Part of a small language model's weights.
Size: width 512, 6 heads of 64, MLP 2048 squared ReLU.
Architecture: RMSNorm before each block, rotary positions, no biases in attention or MLP, untied embeddings, normalized queries and keys, some layers without attention, local attention windows, shifted keys, gated attention, value embeddings, hashed n-gram embeddings, a smear gate, an embedding shortcut, norms scaled by depth, capped logits.
Training: a variant of Adam for these matrices, 869M tokens.
Each number is 128 + 24 x the weight over its row's rms, rounded and kept within 0 to 255. Layers, rows and columns count from 0. Numbers have three digits each. The size before them is the row's rms in percent of the matrix's.

# layer 3 attention output (transposed), 384x512, rms 0.0328, rows 371-383, columns 384-511
107:152133128111135090125074120135114159120099088109167136120134124155129084112159195147114140108149116095134117174157119143119162113125118094069129130126164123121129142137123145117117156127137133093129130090122138097119078131159134107110106129083113097077109154090117122139125119102126123112105142149162128087099132180142118125156113089148174123175133132125133166133142115118101165103144
104:134136071122171119163103168148102167143128089089156126120151155156101117103109196118135116112135125128117079101131150112168102114134091121109128111105141136101105130116119153158140166160151130155119150169175135132140133124138110123098066125116113108095136123124096155135127122088135123105135174144116105128099171119145131122117131120124114128121140123138119137104119114125104097129107
102:135102094189141139148102127103134133135131096123126113126134127178118137158109120100143133077152170106118145138120115115175126194157094131166115112110081091096118161099171153116137141133123147147120117143117147153134170129105152147163132153070166158125146139105170133086103136068154128119108111150145119159133083144137122131097148125061139177099157133079090117144145194153108171127137
087:132124208124139149143127136067122122145128095152071156195148126120167129147104102125120139113148142122108123139132096155150166125124122152114095130128098111176157146133129067126113110137077134121128125078116070129122156127112137117133187130123139146128140159098153104106175150136104110099134097127155141150160090159126149121113113127113101176142166124129156095118150169154114159126139
107:114127129122157146162127148119096143139143118124157149159130170144117111136147119111082106160138165117144119113086100132180123168134140119124109144105114094164153109139109085112151108147138098126129141114144122094106161131117140130173155106128125137126158140131100122120153130097163072078166142124171105153128172142155118129163101125097104173159151119110135136131137125138080127091105
112:136096125131112160129140129127143168118132118102171106124164124158118114105118099086129143124129169132123127113102148093134058153127132110169131123144132151128135142108099150116161105125134104097118117164126137095088144116131122121132113166068128127150113130158175179126158132090111118127122132130135134140128169102146094141098168135133129122118120098104103128152072062134171154129124
105:131157128106138128137118147127142121132133152136126152142115150111139158175108086090098111086164145126112129177085109138110153158113126114131126135101108100118108126159138080092117113091127153116094178077112146128138107122082123131131123142130094113155160137121124123122097137183135170165146126115149111119153124140100123135153094106145149158134120123079133115124180148156140121123142
110:139166153131165120132125121104102142122170033134104124154160125134113119157147144088125115154124098140094133114123144079112178141153136162119152124126103157142123146106163130118133077142117139142154110133125141126143125138137136128128122176090118173173157174060164133132154109046136117111146147100158141108148136137105111128156128116114123162091095129174152136118134103127145125093103
112:122131166145106148158110134104104147128094102112125140161116084109120159118125110097104158131141130137120155175149181127130148159158135157188137123141157147115083143144122152085138136109157136146127076127117108109121165135095098125122146139083131199162118124134171151103170157119108139082169117102132104152164081147100147178123088132150090111103154124145112142132107146155155143182152
095:125111158148132162109138100137164118133154166152096186156134131134158133127125125085125093145155132126124102117111113132096094125159117138146135124113136095129157131135079081153115099134128142150094156114114100125142128094095088116115124143132185138131151105099177163146146109154124150158174122129103141157102091114150094116137161160162104132163105129134114093108110157165166125161151
111:136121171178121141099127139110169130141147142117133102148150088124139114138124134125139132173084132106115110146106148156100111096132128094122135112140124144131159105120146096115111110117161106096138133143110132168114118111124125128119120125075106146164145139147177132116110140076117119155160111105105116137122133124153111160109158132156129143157102139146091141101084134140192131142105
106:132120131105192107145153173135117113098135095146163139060139151115132109127120140130147128143129149121108105096175143171156112113122113147115157095118145100114099159109123135125113126167118099148104133164127126168141113129124114184102129170129153132129112131120114123089130134121189123080093080145143104154127105134152121122132162113114142165163092150116106128131128155090113121128153
094:138142109110123142139138140165137114123112133150150136115117143162084123148072089152132141059158136135093134114053153133132075132154091121128106127121110140082116148103100123089146156143124143113097151096127111130179144130110125144142127170127099106170143098142141128120169129131173170142129146115155137152174128111146115124114095114113120138139122138117128120135164168128139101146140
# layer 3 attention value, 384x512, rms 0.0314, rows 372-383, columns 384-511
101:128145159107115143133154161106114112103135108122122138131058125113197135139085130149133150132110089194109114186129142128135149125142130112140153097152145140120157151185074174072163119126120106115162121151122116138139103145119134136105158154128135145121114135144139102118140117102126125123131103115091142132159099133134141124142144132137143122152140153129161128143150126143144114159101
104:137161125080179152130138096099129123122112117150118118114173134104167098133087114167130130170130105127101150088128154136114126129144148115126133144152137155161158147173105144149147127100136149102103136063079114142108096143173116123147149082176118131129133091164110148134112067157085125117127131156121149123155130128154136150133112082130130091155091114142230139108110139142130124176134
092:152117132117122150137141123163129127097137142099153095063141137141122143098156146138115108103136109093173166150107142107128113131100119128139112120133113131116145094113124146091145128144137136117081136126161105147119106098118140093159077120171139106122129087160124100098120124136137139115087098105117141153137126109133115156114160161132164100086080109142139185138106132119122115129126
106:147104165127096098122128137119133119093149130086123129111121108131157164143136132123151104096127138125118145145153086116086152108143138107149146145136142161116191145151137140082131126095115134118101129172133136147177169104152114104076093143169111101119140126147145140095113107163119123105104129119062166126118102125111115073100107132128161090110101129079162161098162126100146086145127
113:099141123152186119120132126098138070142110128136124123159138128122119100139130104139162081113127098122090114146131081159116153112148080107083125106135107144107126118105171132136121106092129095152116137121141112121143152125162130172070146150143099172115120143143104121130125105117111112135120131150109117113129109129120120165143096128115141152134141177097137122089169152100120173102115
099:135122107141155113158140088109122098134132134148142098090155149120089155119101144137142146124132135172197146067171182143088100111152148150148128123121132139098123130110111166158094135151130151110141123140105122109144163146164131131098146094135131120103094123134107138101118111137099164126132155112129157129110171132181119105123119165115156133145117117147127144109105116100122107164147
109:115106137066101124140155171098138087094109125114080102067059102159208106127120089148134137124147127133139104131132123122075155141113097104135113104102162119050108152132147117148103157108144142144082141149157138104147148121114134125096132092164167117098128116158107113086121120173137098129114142168120102151127129124142130128098125119126154112121121153121114144143167149117104134177124
110:158138115145167136125142136122146078134099143135084119127126185163183096123150109171166109068132128123174106145135138126079131131122125117088145140137137134115077108136145150124124070151131128137068135113176155121084166152161134148153132150103150150107107097178113163114107139113131127130096092139125145095123153136101112155130149139143203126152141131167126112124140139110126118117133
093:149129081127134115170106143102131130142096113100140111121147106132141115114130133150107133126117158131153152156121139178101113142128094129058127133124116138122081127146136159167124136129088141150139117118166110132119072094156163142119136109113115164165116126167143147099119147109130159135127086108098131104089090118132142139129146138132167155139115102146125135153088145126136150141156
112:105131067112166119134100153113142085163093112137128156121162104133094124147138101159124116108133150135109188141165101147178116144130059108162093155129160100083073148127143157196143123094153114130099120070132151101153169089147149158082132148153156131143082104150098126153124108137143126131104166137162154083118088158155130153135157134139130127127100124102124107129136109129123116120138
105:117147150131111104100103109121112115121168141117117108134107085120150144132163120121132118141131136085121126123083089131101155135167111136140106145128110163153136130141128152094077188119155148151124130116175146135139116135114132099114140128147076134128137151166177149145111128086115099103120174125110109142117132103104097138130122125141095110078143186137180129146131138177122150115138
092:130140128129119106151144068090117115118152136120120112114150155153112105090099141154132123157085035172177114097167127128077139097114122129112154115128105130129148139172131136101152148158140127091169135135081131121134079152141116100142111128140132135119120099109108138120135106105125149135120067126124145116143143115144104090131172080122157165073097140133137159140125110151115122083116
# layer 3 MLP up, 2048x512, rms 0.0361, rows 0-12, columns 384-511
114:167189155145118148093127113098133083154166086153129109074149141120158143132090073139138149103142119084178129081127138136132134139110133116110141085176130156147142100140104106097141164119105111148134136124097121130090113158128120137122192109142168113136097088145093154129111127136134126172096150116118136131143156125114137181112123107102138125120096101131155130160125134097126136146104
107:143156127076139107129148113130162123154100151172125102145163104152103125135090082134131121124124174104093158161109133144193146118156109148103143118125149143156114138119185130081149128137102093112145138118129129129084133118126116106153109119128104108146133116091122109095108147064136115129137144158119123132085133148118145135175122129144148126098091107103119132160141134068122156105111
100:097147091158156167154145151136132098148161141144140128164081121111084150142119119102100126147129100104123132130094107114106119143136134141133130146149122117109120184106168112157103124138150069087182125123132121119143128129135116159176113132111136136111130162125114175132178131126124084094111098114112093072112187170070141108130129122153102181114150141137142174150101103105143147134128
100:129126141118149113145152146074116140152099095146117126101131153125107149115121082129131108104104145120138132150136111132140116116149070131060119120147108123103142131173092127131131149141125087124133128133169102131129092094127145137168170163148109144139114162162120167118084101120128121149130073104158112121153144168126128165125121129116165146114120154121085117162133157120164105097145
100:166152110111104124106108127108170079157144114148127117165135105111106112122116085103104115147177123132113136087137143108139110133120084115069134112147162125131130153106126138155116086097062110078138124099134132150090137127199139141130124107135116160111134081182144146145158137113154115176130116147123154124135144099134153157196157158185139178159140117120137117120126169079144122093115
109:096167097161145123140126091145157085115110129116151128116115129182121104127122094145111153072126212106106125127127169149109135121152126164127126118135105110144141162167107139163132136125153117092103120122093135153148113036165164157156119102145106116148134095094103101114125081113104127126091103184121120133148129124104128137115173182124109139123113121153136083134095148139133125133126
089:098111119117128155087133139122150140156086109136120169133139120112133118149136108143133135148147142136132112099143086185110105123077160101147107158185133130148182103136159101158091140120119148123141170133117138144158144104154176081146099144203110126094148124103157085167112161165110131161128161155130145129115086153158129122131155166129127134139096081103117112153121136086127131106109
096:130166114151166124066144089126171090121124102147131122132086120160170171184126144133129118098123073097182141136110100166101122113128107131103158113092116147114084094144132106125100179097124109148142157171114149106140155075092126067133136126076108154112076150159128147129124159167122114169121137118140116073116122122119133127152131133134180136077104144125174115113118102144129101128146
096:090118106126144108154141170107133091154107143168091106140162135138124124186134138132138155105153104155108124134163106159160117125136142131119138116100086098131127142108137102092124167096088155149134125113132076109137160126140131103143112123167173100138102104107125148122131096123115067156130141150123134122126090154121138129122094094135142160147160142107140119116132107084149144137082
094:143126141131155151110124108122102113127203103113102159120108126127121122132122167128131155124121146144117133141155145131122136140158132121140157114108178142123073118136135173106114133151101159118144125126117139071115113133120143150155137131115158114156142137102124139147103155127146141176092164126131156139157194128121134107099084129125114149149154117143115157123135108139135138155101
093:131146116171112121128121121133125131137120107131141097145130143188101131153150150118117146122146163151110127093113142135078128162144151140147137147109157151105143144133179136106171107133142131120126164169117114095106156140088148114156133147135146121077121140152156136121126123145135103122125100132138126117173093162088120114122121138120142099127123140108130122153156117105111084110112
121:136141116185129151131108099077113080103148119150129103139185105143151153086118137134141134142135134156125098129110116146127139174154135142140124135168160131099132118120094130160188107104133156164091159158104092138131135149134177168131131142147152117090083096119156130087107132133175084144156094140097121124124125151142147152139135144130118176150154127150112097139159115103130148109124
091:118145137145074120129131121124172121146107136116112098104083111115124164130153149112115087138167131127137148156132156119114134133135123140148141096140096141121165118134132128159106154163170129089154157124160106163129091120095133067125129085128101133141137167148114204152093155132133079122145107151065123133083118174072115102152145169092129124130093107161183169085112132133137091104102
# layer 3 MLP down (transposed), 2048x512, rms 0.0331, rows 0-12, columns 384-511
112:091187134123108105147089157149106128068165078130125163149108163135131176125132125167074174129121187108137122111139152184145130117167120114114142138141154091161111152119096104114116111111155128151108155141140151113156089111148117129130121144101087160111121160116155112133140121133111115136108134129148129163124118113149149084135121147107084110168103101150107177106174085122113110135129
104:140120135126123164116105130140133129127111179192079140130130145145110142149100115151097137134120114140106167171165116124133158100157150152167135111133115113171141129112111112094159142112110134130131119108147116150138162151122106161108116090099118157093177099142142137113086121145134138128131117158103122159121114081110145117166111130126134135104115144094135096129103075144117138137111
095:101099127128098121103139103123142095122154121114164104149140067160135119159163126071126173080129109122136122141108086112144146139066135133070115111098124129178101105133097135086123116102133096148129121169134125126149092102076128131149117131123146114130141101116152190182145180110133113131106138180126140160137128138101147122117144067128178115083137129118069114095136126156142102097057
102:165172112129134131146147088159107158127112172165129126096163094112107149091144125135140132112128104088126127105080116137159149111136168147093144135110180118148115142116140121086135121150130102122093112147173107122152143144099163166166101091132150116148126134110144103134141134100115110121126117124145052099130130126122136137081121114157147167075121142137121079141086091110120147106166
097:184122122134153154128139135173120112108146136096138134131131162105144099163103104100149134120105091111110161120164168140128141109114126129094150124086067136131114125096108174115113145101136125155133078098098156111087112133130118125158139140097120104104147127105113143153144151121137156154110098175132122133136139139079130135176110142135155155174111157094129170124131143126109103089141
109:097119067101125086109122076100115116112114143114133113112155111137153151133119163130167117169108141081113134143119116113154163128129113110126130127103113121138098148123122110145168131084086127137154126116101138109107127125152081145091109155120122132145139141117119135126102133150091130119114149129147116103120196161124098133148131128118179141134130068160121125142167137117134071102125
091:135128120121084147143149117113116152115157166131134170136140109128091129084136084109175183122119156144158111098159074141141109132109129173134142098162138123137148133131126127128090130124151151074123154127108118125137130134161119122137104096140128141149152131109126114132135084119151114139110152137153131166137123119141145090103126147135160107157117131162156153165117141129166107140160
086:139139136103109137165112175131099162127159136119124129105185150100077114104097104091133158141159158135085125130128124094166133123072178118140089104128126145125132189105157122089168119145104119104126134145092121144139104134131145152097135101188170090163165124089128136118141122100148118140145114130105114188151140133128138104079099091127140137191142139121112137142157126119135144154091
099:110198117165163142150131143104066103131129117122120140103121127127158110124108118109111140155142110148113145104106151115127151158132102129159157135097142124132129129113120119095115102088112098126122106118099133121135127129120111156115113107160164137142042099134120161158151121146108149149174138135115128150168125139124145091140179176079142151153124140157157148086162176120093054121105
093:141136125124129135138130135120077169138142118175135156103152143121118169123104150110129104141119105086139140121151115149152109113126148113102134161144131135120096159142164134110175126083178160134151139091102124091071090112179146127138094109139101119142149125116115146121152138144105126124093119167103093123166117118131107145155140147122138145174168133114101162143152098161129144138114
090:074136120128116111161148150128112132148101180133179115127102144142159131154141114142144126129163128154087145158151111096135069140153122143147128113098101139159126111124165092118154139123127131171100114112091167160126124146122107121112147137134152077140104174151132115136139094132136137108132139088114128164124158136135094118150125112120151139122079087103095082120131096145080152115099
122:140113153143139118160110109098113153134143131143131133108130126124100170160135141133095161092136153146091135174119127079120125110114142109108083176119125147118138113111129130149167139099150137114119152161159151131149151164172101144118103143099081158142109095147131141085077114139129113123106139145183123106086114126149149150077112149126138149095115103137158117125169169093084059104123
096:145134129147171096114093124119139103094108101117107122090158172151119103095148105104095129146120123070160110134107148150121139129130129122150163155088146104115135131120113114106152101142109130148150146141141148151136111124127132082118114139141154119087112100151117133148109125123078179111159144142142144152110138155125118178138155121104144116123103160147168145118139165076141113115122